Weights of a small transformer language model.
Size: 12 layers, width 128, MLP 512 tanh GELU, 3.43M parameters.
Training: a variant of SOAP for these matrices, 5860 steps.
Each number is 128 + 24 x the weight over the matrix's rms, rounded and kept within 0 to 255. Layers, rows and columns count from 0. Numbers have three digits each.

# layer 9 MLP down (transposed), 512x128, rms 0.0764, rows 70-124, columns 0-127
139100140137150122118169087159129088145082124083139101101160120103152101146120100163126132114088150100086114175151122155120130128125113136124114139099178200117165181121120131155117108105099098106125104108147119158093118156134093060093091152128156162124105116177126077089111127164123139131128112156115126147145085161147164161164135102109125089089158094101122203131099146127177137136108
149117107117180138130079131143099120084149194119115099119084131141153180144120120142152102109175136122123103127126063102151117156101100120120125157138099098126194146134086183137148122119118117112114121128105110137173186137129198140137132127114119138120143109103127082160154138182127144129120178080120133138179137103160126124094105115107149075142107159077121113090162090127179152116157
116141164139179145112109158127094183096104102183160131090126141130103143162119118101161092147071154106120143167136167107130173139128106153166148133128126092136157172124118166128136063128116070111142115142149127139132143153103174124142144143124113130160098122079178111138100098137096122097104127128145109150167135085142122152125087103119088109172117132148097199146135149168122111149138
123144131140133104123163104126124109173101120126137132083087109107104117158124119160138136164123129164145111120129146093111140126112142124116101121134130120136136086100146114093102104105148139135126128080140153105116180120111129111159100122108079152129133130097114143127112136136107104158092082128113117143110127131146129127070129132135122138152084084111103121124133134127166104104136
100118098095119116144161129080138063136111130121122153111121197118134091136179128115138144073104155121113138163136156160100150139107092145140110069145089143153135144143111157138156146118085124138127085129133147176185112103141134128142116135147142098142102036111151115186134142092096104143122118122172151111136119119120144130133161122112101176093144110131133143111126116149123094129135
094140103155143118123170114141128145114128136094152122145140087126094168136135081149117114151094130108135148105098095101118101150152113164148139177126171136161146155139127130108117132084106095136113134156111131119127148124162145161127158148111085141143124167109133125131097152130148126128135097146142084117086123132117114100151141164083132142143115077164072078148132106129100127109080
143160155088109116156125139069152118148096124147131129150114134142117106129125125103143110115148122116129120135117125108195132151109155086106139109097096145149086162064136120150130127098156152117109082130152139128105081116110183117174139143124087132129120142136126136148158162100142143112120097112132116126124133153120148154172120117144145128160150124069131128076151115158129115120123
143147142129132130140164154123122104176131160117106115119149123145131123151159122141093143122100193125153136130121197137094072131135091154154077140135131121164133142102111116126128170117123208129139136147120116118139109104104157125135099125105122090104099105141106175191141138168083136140108136129122138124137107132129080090086142134159105146149122149134129108134105129147115125102138
142146151145088130094100098131068107104168113116119109072123170150153085115162130127108162152127151124099121118151161148127109144084164167133090141102094135100128142111137093151149149129148186131090108136105078147113190145118138147166134105112136091147140111193122129124069140070161085100119106143178120117154123093160158162103093123126127116115156097128130129136124147167079157155141
130125153110144117105165122107160106107113141160117140156102111132152128153140072112109149126159154135089102116135138126134147168129098117112122081130094125149156109168131078132118129143155146150144128133161134149129067101157101093097159125134167055130110148140127129117143138093122143139149167103149133123175121155129173100144144110144158122109152144089129123140119094136115151155030
148151142100127118120095146068156121066167157112168184146147111170116110079131153166115099115122143138099187131139137084129113120131157129112118160108096176083113142150159079165155131119117169153133142147138095122143075151110131148103137118103172121125188106133115164137098163140085150152124126077121101086123173171119175099096107106185157145106153104110123103120144139159134115149153
129140123130138152127164123150120094122074104152155179141129109131100113123095112142104131129122107124085142127138072123094147113166131135186099105161142094165136151129139074122118097142130147101147185152129153075135089120163119169104133101187125103126134158079164142123125132119128153119161136107148144128190164154125148114123123167115134171101086124136112087164087146146146126133108
196123097106123125140098109118169136145127120151125087118136145144142145099109123082169121140131116117161154145113144150114117115102169109141148145162119115169101149124158162111085134114108122111154140137148108103128139105111127120149089126119099158128118121119128111102125145106109128129128150130122105137122115109139118143140153120108111141195152142161131179112127151104110162176153
139098128127156137089110160136141103086116128129111175158145100137113139116135096145115128113167193145126174166146122102097155137099155073183118129115094159086136103156197129145128129102104128122161120164098131130066110139109110108132131138109121172089189120112108090100089135142155065162120109131163119138121105122099189088122117172107148122107108139134152083125133152123116128151105
142114118118133150128098117123094140172108121152181121151135108095142153113129125117125132146136102142109111138122156139140145130140144124130175117078165127097129137090123146111093119119120149136160123111110107130154148154114147139114165115137063140104121151162085147127080092143129143132138138117153079113120157120129117169147109101110096133092155137139118099133133127082118107138116
118128147161111114098094161082134113147115124091140105076147130122145101109144128111165159121105092120139129083153125127136121131151133133123136104112137127125132063114143121123145102114127170166122122127113164110140107147147126167157112114136163157108130166131127138126149113159111083139160112131121139151049155107144154127130111123117139118160114155160150154116140130124157122135120
140082111124163154141118136149096116133118146137141117164104051124116160136155133172134118127118160137180119145123090137141106103111141141117089137140122163156116105189146101127152126203117118134145091102154141114124134150140163125116122099150129134129213087124126120106129133091160122119105139131169164121170141144103138103119123114107150129151112099129099091142110098123150164118131
119122105091106105161090095117122121077120149111111078148104133113163102128114136146091117113138110117117131132128171107109153120138107094121100127122140129131125127138095117128118145105113147156139144118106135127129112177162102128155138091121135146097149078140111131111093106105149166194141168130122136187106125159135106134101142157120145130124113150136108127118125186146150116145150
121109102178132129166117140135113103129139157147157115102131172138134109164149108117133194110136174151073118149124107094132153103104141149153169174135084131128136140113139137129120095093118167152132119156121140129158148136098146141146106149106126126110126104150156143130081148113118102112095150092157089092193099114055094124157088102174173127085165126113148120144122092105148113182106
128151130121132129130122195127123180093097108120095134138130128103104120176099132143130137114129109113091107143141103171139154144136112150118120121107127127153122109159089110145107146104115115125122194150144093120161136065101128138077172131108090171155153117142127162116106094153096130111159126134141118153078134097130127127122165155141170130153129063124134124124138064096147139165140
100103158123125155121093102095134085121123136121108131123159145157099149108163100121137156141148158128147144109124109158115139115117147087110148111112142170149132132089193145123140143126117143178145133151120117147096135100109094136120118124177135131089122097135104145110160091123160115144130095115131148109156133122131123105091095127119143162082123127154123130129154153160128113110074
158105111118139144148125156096117164115100133124146158142106115138121135103133136145147149135160116113099133143139138149130090135123139135106157105130136112124132139155171159126118153085150165145148137165122132111128116143095160144174117116109139118116149108120108107136133142135126118131106120099128139133086140105117118126132106133129137119127151115130157147152114121155170112088186
122117133166148094136152156162151141107155170102174132152167120160115080137141119134120124168076115102127115086133024180145129185116125141127088116133116075234121108131070150117130097126134094116144162084165119086088128067156132087073100110103116149128145138103136121115127178155183115143157118114172071133162100122155145144123131118121129170124129105120169103138070115158131137116101
111112127130135111142103160131086128122149139134145089146162140116160107107124164126106095108144173115125095121153117142152130140129165155109153116127143135134123185114120178141132135137122153163119102118125131143118163139129137138107141157083138145121112096123167124118090115101191156116125125123127128081085138064126118134130139088112101153120136151103092128139160124127103191111158
151111129174143101102152121139124133088137106148130128157155123130121106100123144125121175115128122122136103138165138134144112141120129097134173157136128111099118101132158127149122111146120136131154142123154130114154123139080128093128129104091078135159174116110106127081121142139102109139069144068137127122103132097148113143110122099141116115114145134136120172126130172100097129167106
085174147126113120140126135095160142107130125112152101103090089175120132101095159154110071130147133161135085121115091150155126117125157127101145172183147159142139097130108128151135141141123126085147139120133124134138115105130148125122097104145123126127119084122142145152105137137136132129098123094107091122136172142109162112110121147134139097072176117063092135082150162132131110104132
134137158166136143067093141130114092101132119158121109160100163141086133158135104097124133141174152106110140143130113114133115122158153144141097098132087173084160138141113103104113102135091149091065130145197084163133190128152155148095102088068116109146099130137120120092134152119084115159081117115149108093060150123103153149095108111144118113145091107129117173113111138118146166144139
164132089155103098098082128149129148110127140149158120144157175122160115141129155120148134148143125106128092130099088115121085114165129120145140122153120093124104143133105150143149107095114094142123114134139137138178138088116104086141087167141125089171092083146171123097132123179072143126115092102170133156100119150106114152151144141139118124177134148126134157096112133116143126123131
130140112103139125126091135118103112105139100115111139100104166147110098136158120108126153148141077130124115161090104116095117162110098163168115131128141127156143128114137128113140135130124129155112105146174198138140106098133099129110136154119117156118112071133141112111137177136124110141084134157104098167136142150113148182110122109131122100130110150081115120153127121118170098146124
136132161126131168106164129142094140149117167127157143141124126151112115154120185111132125139149133116074164144131113151141157135138119171120068143138124145140126185178122126135147120084144115159133160120156094133117087115112114105122153160144134103134103123110086126137133121145125134163127140109146127125105129123089127139142126138106126152133141123127116167166116140106123086139107
122143140161131100125128165116137124124127152118117130132115138184115094109127114111137123149119098119102154118118194145159110167135104120126129092106126125170095112136082116118131115140117131112131153073137155157123120121141131086138100133160093106112148135150147125106173161136135135138164117100132163142123140125122113154120135118137146116127161124124161178138118138108123078134139
152132134100119133122111127124122100116127163126122111135105106167080124120122137123116132131104128133113112160121100154122140143110142181130096166139166157141080141169126148098125135113120099164106106094142134126130132107109086127135145151113159155155136160116138116096155090124109106121067092128156113107126081106143126131155095136117113128097108164184116101124124142155096125101130
093157097116142107131126097157104156129130092151124135166105118149089136134093111120109152125121114100155131167091069156099157130137152141068107128143143105132132104154124118124162166145121153120137078164129187106131173141160181116115141137144128090155105147122137097128142128091126132116161117120146116161080109078108099088138100164114158148134112107123147088113106125135155135189097
150155135175108107110061140112177124113128138092156125156086131124132141123106167143130176108131107094168132142140131092123158179096142111124133140126132165135138138128120113120167162133081113097127153115129118069180136119143101147102116118093122193157109145109115120155075141129135139139121119118144175129137161138122133108138119111138120172142117146144104155094121173091105100109136
111141141117098155078128137121156109120122117116112114128138119129109123095132110160126140145126112154108118097109184136183122101109181148114148139151140157086106124133130110112140126110153169134157130110145122121131130127141085103108140188117131101095119122147157098112129132176108094126137075128127143145137141086138115160140133118139169142120106117112101115151153092152183174113105
132190132133104108110127118126142135164130096087100127141129094131126183162150132089167134130122137101131144151147132131114103130140112131121116123147134101141113154104104122111109105123121123086105150128130159074099108140122157109146136151123125143093120119166131169080127109128137090120128106135140108137074104153107127122099145135160107109144126121106158155132087118129130108129126
145150115131107137110140114086142111113158126139121136130158117138116132125132138111148097115119109109111121110096115115147145129150088133073173152119147076124164150171154131117136121116129080159149108131152163148141114140106131099134128122137124140144149091123101119112113101081122161109099088150108185121052122116146080135121156116142111121160130117108122090127138111133123149141140
122126138156148114130119135111131133122101097096118138164106136130116126133127137162123116115126115115102169112165126166125116129136126081120119112137132154124167116147118128110093164159138126161146103102146161109142124139141125110105138121106126158148149139154114071150123116097145121129111152171139144130048148144121128121106157116113140117132139125127115143111157130163126169106125
097075084144139127136122114136151141116098125141193099133160145122128154087095152157153116085073108157129144114125125111098131060128123198126119125134127099145106113136135117138151141136138142113151151105124115151120135136142145091146178146115143117146112114140151139152144127131134124135129135106144116128132128106128130143124152166179128118134162135147120128116162087101087116102143
073097157165138153137133117122133129091114145129104146075106146118130101195114153121134151124177151085140136132104125173144138151100124134124128126152151115180092110117111121109136137140134127121157119167106098127139133102143094105166139130132134130128152110145158078156105117114084091116127134182126139119159102164099138168123101083117119113135122095128117112083067163158150154102140
124183151130128083123124156098132106080106154126101164125096137113174138119124113132076143133148091129106139187129166113088108135136125134111159104128149120106150122153167158114120135119107108119145146143125113125124111057116105161132090145166113150072138086078120112196146103137117130107090085189123118196137126118096127161135106111141147180147136180101119135132132155157149110137106
150126126121086100130148092170128135131114151101103130117145108137096150132129133131119139132139134127136103146137145142118113143126144141140108109123139117117133144139168114144137131142131149159146124120124126102106154103133109134111158130145118154138126148183087116177123158143126132111135129179165104117092109079137142125172154118153135125101139163146138159142127143122105131131144
172137066141147125140136104138153146149083109085112079135084093113139089093116110114110113112118167180096169101176133124151093118106115184110129122112107138118128120102128092109104140155112114106161129117121110104152138146130120146144163135108132132132121093133144134131115088127114132122086174162098136167117132162135140147113115133139114117124128155108090146121125121124086140159130
117103110124083134109114107095130118138123133083134146096166223123081065132129110139122086128144120175173134129089154122136118193137169110136106143138143129117163093102138135117130119113154119097088137110182134144165135124118104095113161127190176137140123125144114135125154146104130114107155108102121131111125105167093127146124148109120143113151081121104162163115123131110110144144123
126081118130144120116147115111172192172149133098136105102099102096112091145132176158155123109100120166136140068133076089130100111121164123102147150103074113125039130119104109157154104131174126118096142106116118120136114129144158150114125116126127082127147085114162147101110136108119141149120092108156129125148121124175130148148143083123107154157183078115128130153131123151113149155159
111118098129105117145156082119141121137172130100122105104141093119137119092127106142129086134165131138117128133151090164150107125149125114095155132154143134134148115096181130145122152127150159155091117178135111113111150138100151187139133111107120151098122125104112112140082190150105124112107121152102157130146134148157197121159099130124118121160144094103167142122142119136127115110067
121135110089107160176136143107102113157130135152135124130079152149137111120153148100156128150131137102143111044143139103097160092115162139144117117122129117141100054147130131109123139100097144111104103104110138097089124099130122147121078097151147108076160113180132154173141072108168127138165123105126102134150089152152141147131144099155131149129118112146110155134105136161138157107085
117113116120100106165144176154181128138152147136117111129125119128113099159155153097156132145152145177127113152121145130119111103152104116174101158123163117145136151118173110144176131110157113072111082099117131138148178121131125116085168140125125116106174123154139165093165126148106143139105080129131119106180146153124138161103134115133113137170141126166119107162131161110117117115095
161134130111104133114110113112138161084126109106141140119122203104162134136141127129099088129143116130152133142161135130105115127114093132118179152118151132143090107133143141138121122111080116100114147132120151159121148090130114142114130140148090143144157098095174116166145117133150144125104136141118147169127137133143138118128120135102187096106144121132140157122115150085125132117161
122127108155166132152114164175126139155134073140131112107108110138150160098146080150046162072098096111097112111086131144143136115187169140157131141166154153142088122151115094162098070116162154104108138095108108178111084109162087125142095119122154128105112144111082145147139161117136125122124135150112121117152112099121117110140117132131166139150100122143160143122142162158143136145121
111118116158128096117180168129148125091108148166150094114163122141149098090133159124105179157138129147102118109134128165127157123160102135093127129097115093158151124145127133081133096142136150117141137133171138150094114130168132111171145113114123147146152108102091134111132130143085139142145125173137124138139119119132113100101128115104109187146124110111127109126142149118120144146120
132147151134103123145130162157110119118145157148125120117123135093141147131147122114188138119144133126150133143118106111127115131145117133119112091124143144190082131132165121107158157163101157139101141137148133095106138110108126138101121101130174149174113110085102132110110122109104071103147181145153157112113131126123129136135147150158124130160151104117130115104169131122126168096099
121119127093112164121112131119104132171143118170126132111110147100119132081128114161170109127132153083143105140116115115144095183136113106130137103138098132077132099122174099104140147129125126125126127102126131097145167126104149116159134134098123138124101131133128137135158150128107150125161144138115155128110101090113146090137123130146104132117139104115121133145122118147137140120098
098133078168091134102129110148144108161144085115117178086126119132123122160083152118165150116154148127147104129182111128079162118156145130092151111100105119084149157143166144112170131151136120134119123170096123077115140111091129141145139179148134112126114204097114104134138102152126160148102180160158158106148080157154160159132131121162100155122126073134123091124113092159143154113133
083150119154140151109171110114087129105121116126109135106136154134158132154126089122139143157126117083098180162138178118110174151106135143127142125064134136154109123156116100135136115161167135124070113120180115094138096100140103128099128159088147104138122098137183163125138163141122083105154132159105135131143155150129114129112090113098148083089142068099143125100150149141141157106115
# layer 9 MLP up, 512x128, rms 0.0768, rows 71-124, columns 0-127
139098157163114103100122138156128129159106135159119105107149086185138134116109098107125150124170152169157126098115094110141085088139129116098140152160088136133169149153136141123050151151135126110153099115097107163120095102155142112073127128134123125133113116106143099117182087143153151127157143153139096094169111122162031118105116125137106111143186137139129101127138151141138135134140
140164112131111104132150151100084128183100120135114089110157098167133107116138146133125126106130152163129132097109151178093131090132164121117110119118136086120125116125147140142143085103139096102102115156122152160170096170119125162112182114159112107166108120101121108176119106130082150104133110123138127110153156122145119138134166121185156098120112124157099141178146176191173116072131
103116149125105121154126086115150067136098156167144119105148074125156135135135121119101145109147134110107116109131131138131134103116146123130164151111136163135151144144175142109116177097125108106131148124158106149114147138119122165161123155168094122168140146096115141157095123099124127131124123149172141133148133126101110138147139116136134067135128127099147127100137150158154123119110
163123079111167143123109122114146084160139148122155138148142114162148102120121169155132173160127095114151099151113161106108139109110144125103092130121146171100165126140128050115147136103133130149158087125121137142167107100135126163134106143112109120109077166131153086159125144109145137098138132110114130126144136101074105124120139073138140174141142142191126137090156123110093146150088
155111145152158085129139116158145093127110086143131136071133142166173127162122158132144152161142147145107142127108112115118105134117124138081128117116128132158158132122133128123135114127104122187133093122116130138121122124118139119164116141114142115094089124121119098161167132185148129139068119131100048157154093140104102109105113143110106162105120160095152167131113164154118124167081
177117145162120122145142120128167107111141108144139109125141121149138137109116118124128096154139124146092138119162105124126107098105124134110127104132143138140155113136121132107144123128155125112119143102089126111131153101155126124122179060154141142183135137143145095136184092173129126114078127171133147129119091116112150117153152160139137105155102133152087128094106175087151112145087
126128136120144117131117138126157127136092152139094144191139144119143126130094147101120128094160112132095108085113129159133108093144121138157147099132116138155136160131144130161117078099144077133112137154107126119116124171131185117104150131149125120084186127105128173146121097115136162098133090134131113112141144138118075149101126137126131108099145156138107085112082160156163076133104
134141131159111074126136080175107159106125155094128131135101113163120151118119086150128117118128137130156112164144156115120104129205061128137136135123087094103115154081156098144121105141133146105124135185170172104163114128141148122106149137115123133154098096104140163085147111155117119157095137140142103125114094140103093151145120210138154125125118119168139178152106122106162161109151
096121146144118125093130156130151171181143128126125093132109099144150121115121127108126162119110126136127089147097125122133116117119113112133123145135170155143120127096143140117147114098133124185077112114131143109144136145110138079144090166120104147112090161096135120147142103139149168140169074155144132126145136115157127142134131128152098159081106104160126121095135160141123115103170
121133089156139085127133144129127112144140135142144144093111160146145139121164126106106121120127128130151082130081109157145134128158134120144121138146114119102137169132110124112118099077145141131147100158132155092166127108180182117110117142148139136144104090065100105129110120157083150149119076087096099149115139174145142146089157152125128103143100123164108170141098172157151141125145
124153127137100142082120135138093123153156140127145166168139125119102109147055144136095164128149124160140144102140153107160088120170173109111128144093134133125122116111102140136115143067158126153063133157131154105161121128111097092114143144070117208145118120104124137153141101138110097135158105116107119122144125176112092140121119131118149110165120116153091120117120167130138122093110
114107109152115099110119171184101129161142163131094105122142101108127114108163161177104162137079131139126118074153096105148136107143100148159127147073115124143128115139088111115166132117139140131144169105151106169101120115123136112156171134146151111188122124137113181116110124170136124117130140129155161092114118110112137125138114139121149066115144155142146123106094124128112145152087
130115088134109121091118131102180119140094143130113089144137149149117151136140136152076179132099134098127164134112072101139151136144128172187112130091130127107162127118129144100123129105125147126156096127133128145099115109060142138151076121144105120195098110129159099125133152129120171127122126144113111134135111128165151131117151095132161093151155124169141142117152154139137118142125
116168142124140151120109149136112098103141130092167113115161106158107118128109107146124143106146098131113135124112124135145115125178121127108137128160125140147102139118136118147106105100142114130075098137141161146114183092143087139153049126104127128131133135132145131128137152130154146126102107176127091114148096153149162084164112120135151173136132131099120176117126158121103180161092
116091167168162119129163142141151124125099144144119136143097118100119152132115078138113139116079162092140149129102122136121114144138127153130158158140113069131105115107130151141104157126086112141130147144155110126143154115131132142127154120151095110118092124135100193130123128080126128137117118134124059099113134137123099117112171121147132135108112140113135116163121182167112098155151
106115132124121117120159102140145125148110112147119102125156123124137106120167089096142114122103099164161173141107127155119133175130094088117130110109104142092146143112111148118152132150118126126113109125173165120111164143156175149104137084097141136092117119107096108091171147143089155134140116149102120137120151130111138134113150134099148097139153184155124128157136124114114119125113
147120122092111128133114124121077126145132151123139136134141088153158113121143146126111148097141119099134175150133105102148128111062141129143196100165121128117114091105102126148105127141111109132095126135107144151094165122117146150143147142102081131120136167152124118116153140134121142109149136159095107142129125167080129138129146124144129111126152128108171124121098146164114115109121
113117104118089129125074124122169082148145121104106100112145118164140093137094103112155113159166103124143146149076173107129151126157136132124147086168165134134153159091106125183142174088183128134081131096160149133128152106120110118138094137107115126158132160130131104138128121106104136124111152087090148087129132128147180122158166129151151132170114104149109137126141155095137122136102
136118180177129117122115148112138123129154092112099132119119076130127144114093095109137127091150114177124154102088131131114067098147136195145144166125135087142120140172112177168124116133124120145103130114134137178102116138147158160137131096110124104115157083068171065150150123134145113121126141111109104132125128104109145123127159114115140132136088135170122140097091143112135136095132
150151112144129152107153113105095152134138136171193108150118100140145143146125127103095119126132124111159100103138104110122139161136118132105162163124116102126097086129113129141082115089092128065117098134186157127122142102167164143068135099121095105162146139111169112143117118123124133166126128123131139135151089128144140117113132128088112148189109155151131121101119111094125129123094
118113151138140128148159123133136156158154096123140117109136136125104138139188125129131150160155134105132123120136133120160127086104110145152121173093110113149160140144085115109108104100132110147150063141120177125124132134133103106116114137146152164139122128119125142142086111095116165133150148171121128148081127134153101140116103099105132144109099137118111108137124150122144155159135
159128129150151108098130155128096129153112147112121152120159100115118118134183159129127152131180132064112123124123119106160101120161100135134116131105093123154172164104074124111107155149121145110101084164110172131110144144132142149123154114194121149159162144107082144116118150149118173102093179120125140105140125145139089110093095145078180133115131143115151084110167160111121135171150
129136095124113190159114155102176127118124175136160104144126099161076149086131126133116130126111072157188121130137129164152113137136158072100150121096112082084124132103122110161128126103123125142126166112149123116160087102121146115131153141148107131119123085114076132122147104131144135084097100120142113120127159131122107105167127114130117068075143148154121127160130124160136135160103
106159130128108087128134175133169113120170116116140133118128147133143149104115147105091100156142086156097117104147125154163083084152111109142124123158138141156164108110083130131095140117150126113143085141116173102165111150090161093144123151115157151081126096153100091120161160141111103134126131091090169143148123118126172129079108112128137115098111112140129157153172151116085130135125
126140070133143129122154120134107113135094093085116136152117122113128141110141139111170142113132124134173173141155156138124117114103124138161163158133091113123122192099168151145093153101108107119142118145153128152118124149131149148149086124128115093142110166159142141099132130119150144081153086072130104132112096123132139140089138114111184099112146101130153107053099151172156126135166
140172078135142100130115150154148095108122105116116126110131093088116121162151105145126167124157160132135078110158106128102106109128113161097146089135151105084106138150093118121158140171157125139110121107132131122111154101119163116133098128106132160147136166131145113152128140137106077111153105132095146128140110161094101100122156127078167120121123160112078095100141144105096197161164
118174161186142139149136127145159149090149129055164146114130098140106183137148123138114143140160153129158143169126141121128121149128127117124156106122163121114098125107141087115150120105131127158094149132124135154142139172124137140112096157124090081119143123133119121148132089061064133106136120097128118113129132138127111079150146091141148107117138155092098127139141138133161115087160
160097153136118168121101107112138112142115152130141111126141097110140200162082116161137143148141138104136147116166146120138123167135164158134171136103124153160154132139085130133162133155128104134149122128119145084097144110137123132136151129135085131080110133143078127096118109142097154174171127151131130123100117116102119116156127149121155138159123135159128111106114118145116096115134
135133110135154130127126104157115145191083138147160114102159108131121158104111107090099127165141125122160160163113161124116162136116125095151175150117121123133136134136132124125157122157141140114143119119122109140129135103138158121107106105151124143129124140134162115099129105123129126108155092115188158110096156127141122108112143127161108116119143158122122131125111119090136109087110
123161111131119109148074135071135132151132167140138146090125145149112133112150164147119128095132114102133115087140134116106144095101158121118126118155134139148150138139142115140141146156157153126127094105162160152120135139169121083126088125158150106104122112137109116137125146126142137091096120112155131120158147106132131141124128102182145103148121101138096136145108148118150109141111
129122087098108116143126148129114154127104125119141163148159105104152150129132104121181127124166132132082154087145130112140159132103137142134156089127090106088173104119150135121110130131126169116125142137153095141100154141156135152108118112117106123142117170157140103162116142117092151127192139129109176161109142119101124160102153132129111140158141090112105176126127146108180117146082
155115126125111078157099128097145139140190136119136111145123097164088151152114102090103128131129134099090087099161141111140123098167130125150118141083133104115142120104179092133108130158131172144132136135128149109112112132097113093141119154118055158139111100098103070153107097140167165140112131149188177130133104111087120137101154134150121150134121127162181123146080113157133163118122
127122102153107156165140159138103141079128138147100109115127118168100154113135053103127130133126115162143106141156132141145144139196130131147116157141149116113124180108151076131110101104121128151126153107156123119072130108120121131128123134147093113085139173093141142144121132129099157145162104091134114154106154137140135136106152095129161107147166090147143124150151126138136098130145
127122112140149143116118175191089117123116133094131121107132139165087116135114180106169177133121156117138109111115150132137104111099123128125146130126119137100128134144112116151113142132158103112130115142122135140096135122128175104109096120174103163131153108149100077136138111125126121144137137134174106126172132099143139102166125085150168148146151129102080128127145125101122193080102
166169119130138154169127116096129112172140092117136116111197112158127168101135170144100107129144154144148167114118111111123152115142122094128149125119118134073122135127129152124109123087102094118122145163147133158143101147134121104101131125142151150095153120144156083167097144130110129111134130123166147115149145079118118087151157142139142125124134139113168101118088122113130087145106
158115123143150122134094103136120130117141097136096136144093088118163168086096147127087101162144101150109161125094138126167172149134101116122136106106149096101146127132131105138100159122129114111162128126135148152117125155131144085147088151113117101129113121161133133137142099146089120113107104131114147091127165126107113140158108156202154115159116100097128078167114132136100122155133
137147116114130139105122121151137100163092147156112124131142115179134150095158098128154111149147108093134154132127134131150155139134109131086144126091142171140125136137111084151146125113108172102105112150105132135169105100134117133155162123149120116124130127157163182118147102155108121131132134164151121110122126167117125125150134127116139098122106136098156125158110104099125103095093
098152183124149090162132107147119087123134107158132131123127124107146100113152109153085173140172133149137093145114145118169104150132119136107116135118134103132197148094120134116094128129093119123085151145148115085141131140110131101112156121116113098169159128121144107146141138185125115119134127147111113118125120129108161119095144118159113095108144147122147101125137136095129108120111
157155113125105127125115123112165082160127089122198077160165153166108125140143154120162139166123122148128144177141079129116134116097135136066134144110098100097145142136134132135148129125112162120103103137119142116088132127126126134121148167114133123164135152137113113127142138079090131124095134111103108130148134146122122075150160143144162098092108141133113119150109158130130137131161
126140114124120149134148125165129114111140158143127138085124104148160127159183177107098131146090138125122143093081145131136116107154112104119155164112105095111149094101116135112086118134129123188103084099185149123106153121139160162106098146136130133147132133146128079120161136068102121129124174126152124119152123092122092122141088124141094114191150129140109139127124133088148160116111
118122131143145133151164122129152144116146107159164134118121147154104165161118147127083162120127190128157173142108155134127146094122116106140108128127101092129133119134140121115146099100131128143109151087140157153116094082129154119118099123134091118103143102148140136140122077108098140117113129106104147145103118106095108153158123175147147127163108108108071133139095102109151135148114
127099123166116111128091167112149111111129172107172128142107127153109127105113126128142162138169106141173068123128147170090115110127165141124134130124151128122145125090109156171152134139123118149099159119118169121104153113072108139129108158153117179068127093110117132116151142148108147160163121115174114100129099072111157156089145123146092106140136096104125140151099142103090138097118
150137154151126141112107096117143150118097059143188126146111148129118113105129108145135137124114116117125172086132124123155153117139075112118144115092161158098130136134130190134122156141147121125149083100153171137128165163114135109098140158134150169098151105100127107138118096165105147104161094103167139107121119138108144162152124128147187135131141097094106105107155139123210111161087
115112102135127112115140151132119086115108141123121087114142109139148147121138109087101120116146095088097193128105154150110154086157134106175130096127148094112110113136087117149107162118127120141126110096142136170133165129114107131152142169127108156141099108131128116172144115105098135125182153115126141119112138094115113171095133132110140134087130082155144139077097153154111158127116
191100118150096105161075124164097126126135159113123136149161089131129093179146124122142134142152143111118106148155159173149144131128111086068115134110117113147124138114134154129095133127139163124119185100097165135151119157135111132124105079123119117114114144142089121143148137105094148137108112136110099153134109102127096115115120124103121136099159122111097094117132126130122167157088
152167137140131124145082118073065169135150139086131100127113098136066177139127129120143172113108119135120170116118159129140114120172126101106102124132129117117127138104120099127097156155137062128145107111116149156091113149148136134124144103173122141122108135172163134173124139175128124110151128137130117149147168104134097090135129142133127132119142147104137122108168130107146161109121
133177122132129143118175114118136101145123119138185138192068137127112143132095126125124121109121082193139145079101128103157133164149147112095148123112094156110147122139100102115105110137114137157156128150159150099142087102103164146120143117103111139116142122137078142161124069122149131151117149149117111146150093136081092118105141136156127135126136145113097106143131128114112137134114
118158126135103147128169144106132134120157121146115143135140085140136121121141168125126156109098132137178121099137113183115116128142160122114117127108123139147143136130124118154126108153140101155115122136128119134167121114137125082102129127104156126136121191116094113086100103096122176101152085157128118109137101103114135132091138131123112136117128146127102098119134135128106182134133
129163138111119110135147107131119105139134095120119113103131116111131083118136074091134160120154074138137125122203112126135156102184139121141117125081162135102178133160131068110081112122095139169149113104110157169122133138133154148151143137162128083183130199111140075169125139121089159151129099125095140123164091111107107129139094118146163144139101129135096125131149136153094138129134
108114100126154163107146147111099132099156121079122130156160110129099118139134105140096145088125125134159143120159142126110113144133140129150135103157154131148149157087095171143133158091118137091099133120114118128149099097075166147107121111116099128139120120153158142122109138146159147110119130125132128110141107104093153130144130082165150118117163139115122168144195162121126114141117
108086103123113121128124113131136162111149144117126124137167098135139144149131127109130140143125086147090125129118127140117106108144117107127145122150126108167127118156147124105154137132173085155140049137137093058090087159157156152155117171113089127103154155120114151115122139059116152147129135133152133139121142129117125129138128124120164091099140124110146128136122164138151163100110
117175126169113151148115172103116160163117128124134131113096138112154110083149131112107127118114105153145142096138150145124129108137126138156104121128142132146138171110087138139129140093154148124137132152114096144120117115138124139093159127138108121142132096128099143114109125124128106107125117120128139134120151171102125191086116116145139120103126134143124136104159109142109129151140
135142091175085160136122127104105130092122110139129138124134128120167082092114179146122186088150101128089145133150165149137131140132137131110140115132109111109105103148197116121132127125110173163113096096154141097152140137117117097097090114139100119131109144108133117126139090182166149155128126137125159171151138085154128111098142133122164132114113171095089139144171128126148122128145
121088161134095100135115148113156149138131109146145111116154100170141088102121165100122114124121107142192067100089122097102108091132132168136134108140145123136158104140155146157109164079087100158138091116171153131129173103167122148113131089147149107110148152133106116126140099077140165135107122106112130156145145099138147123150140136142188120164120171093161118113113121147100189077168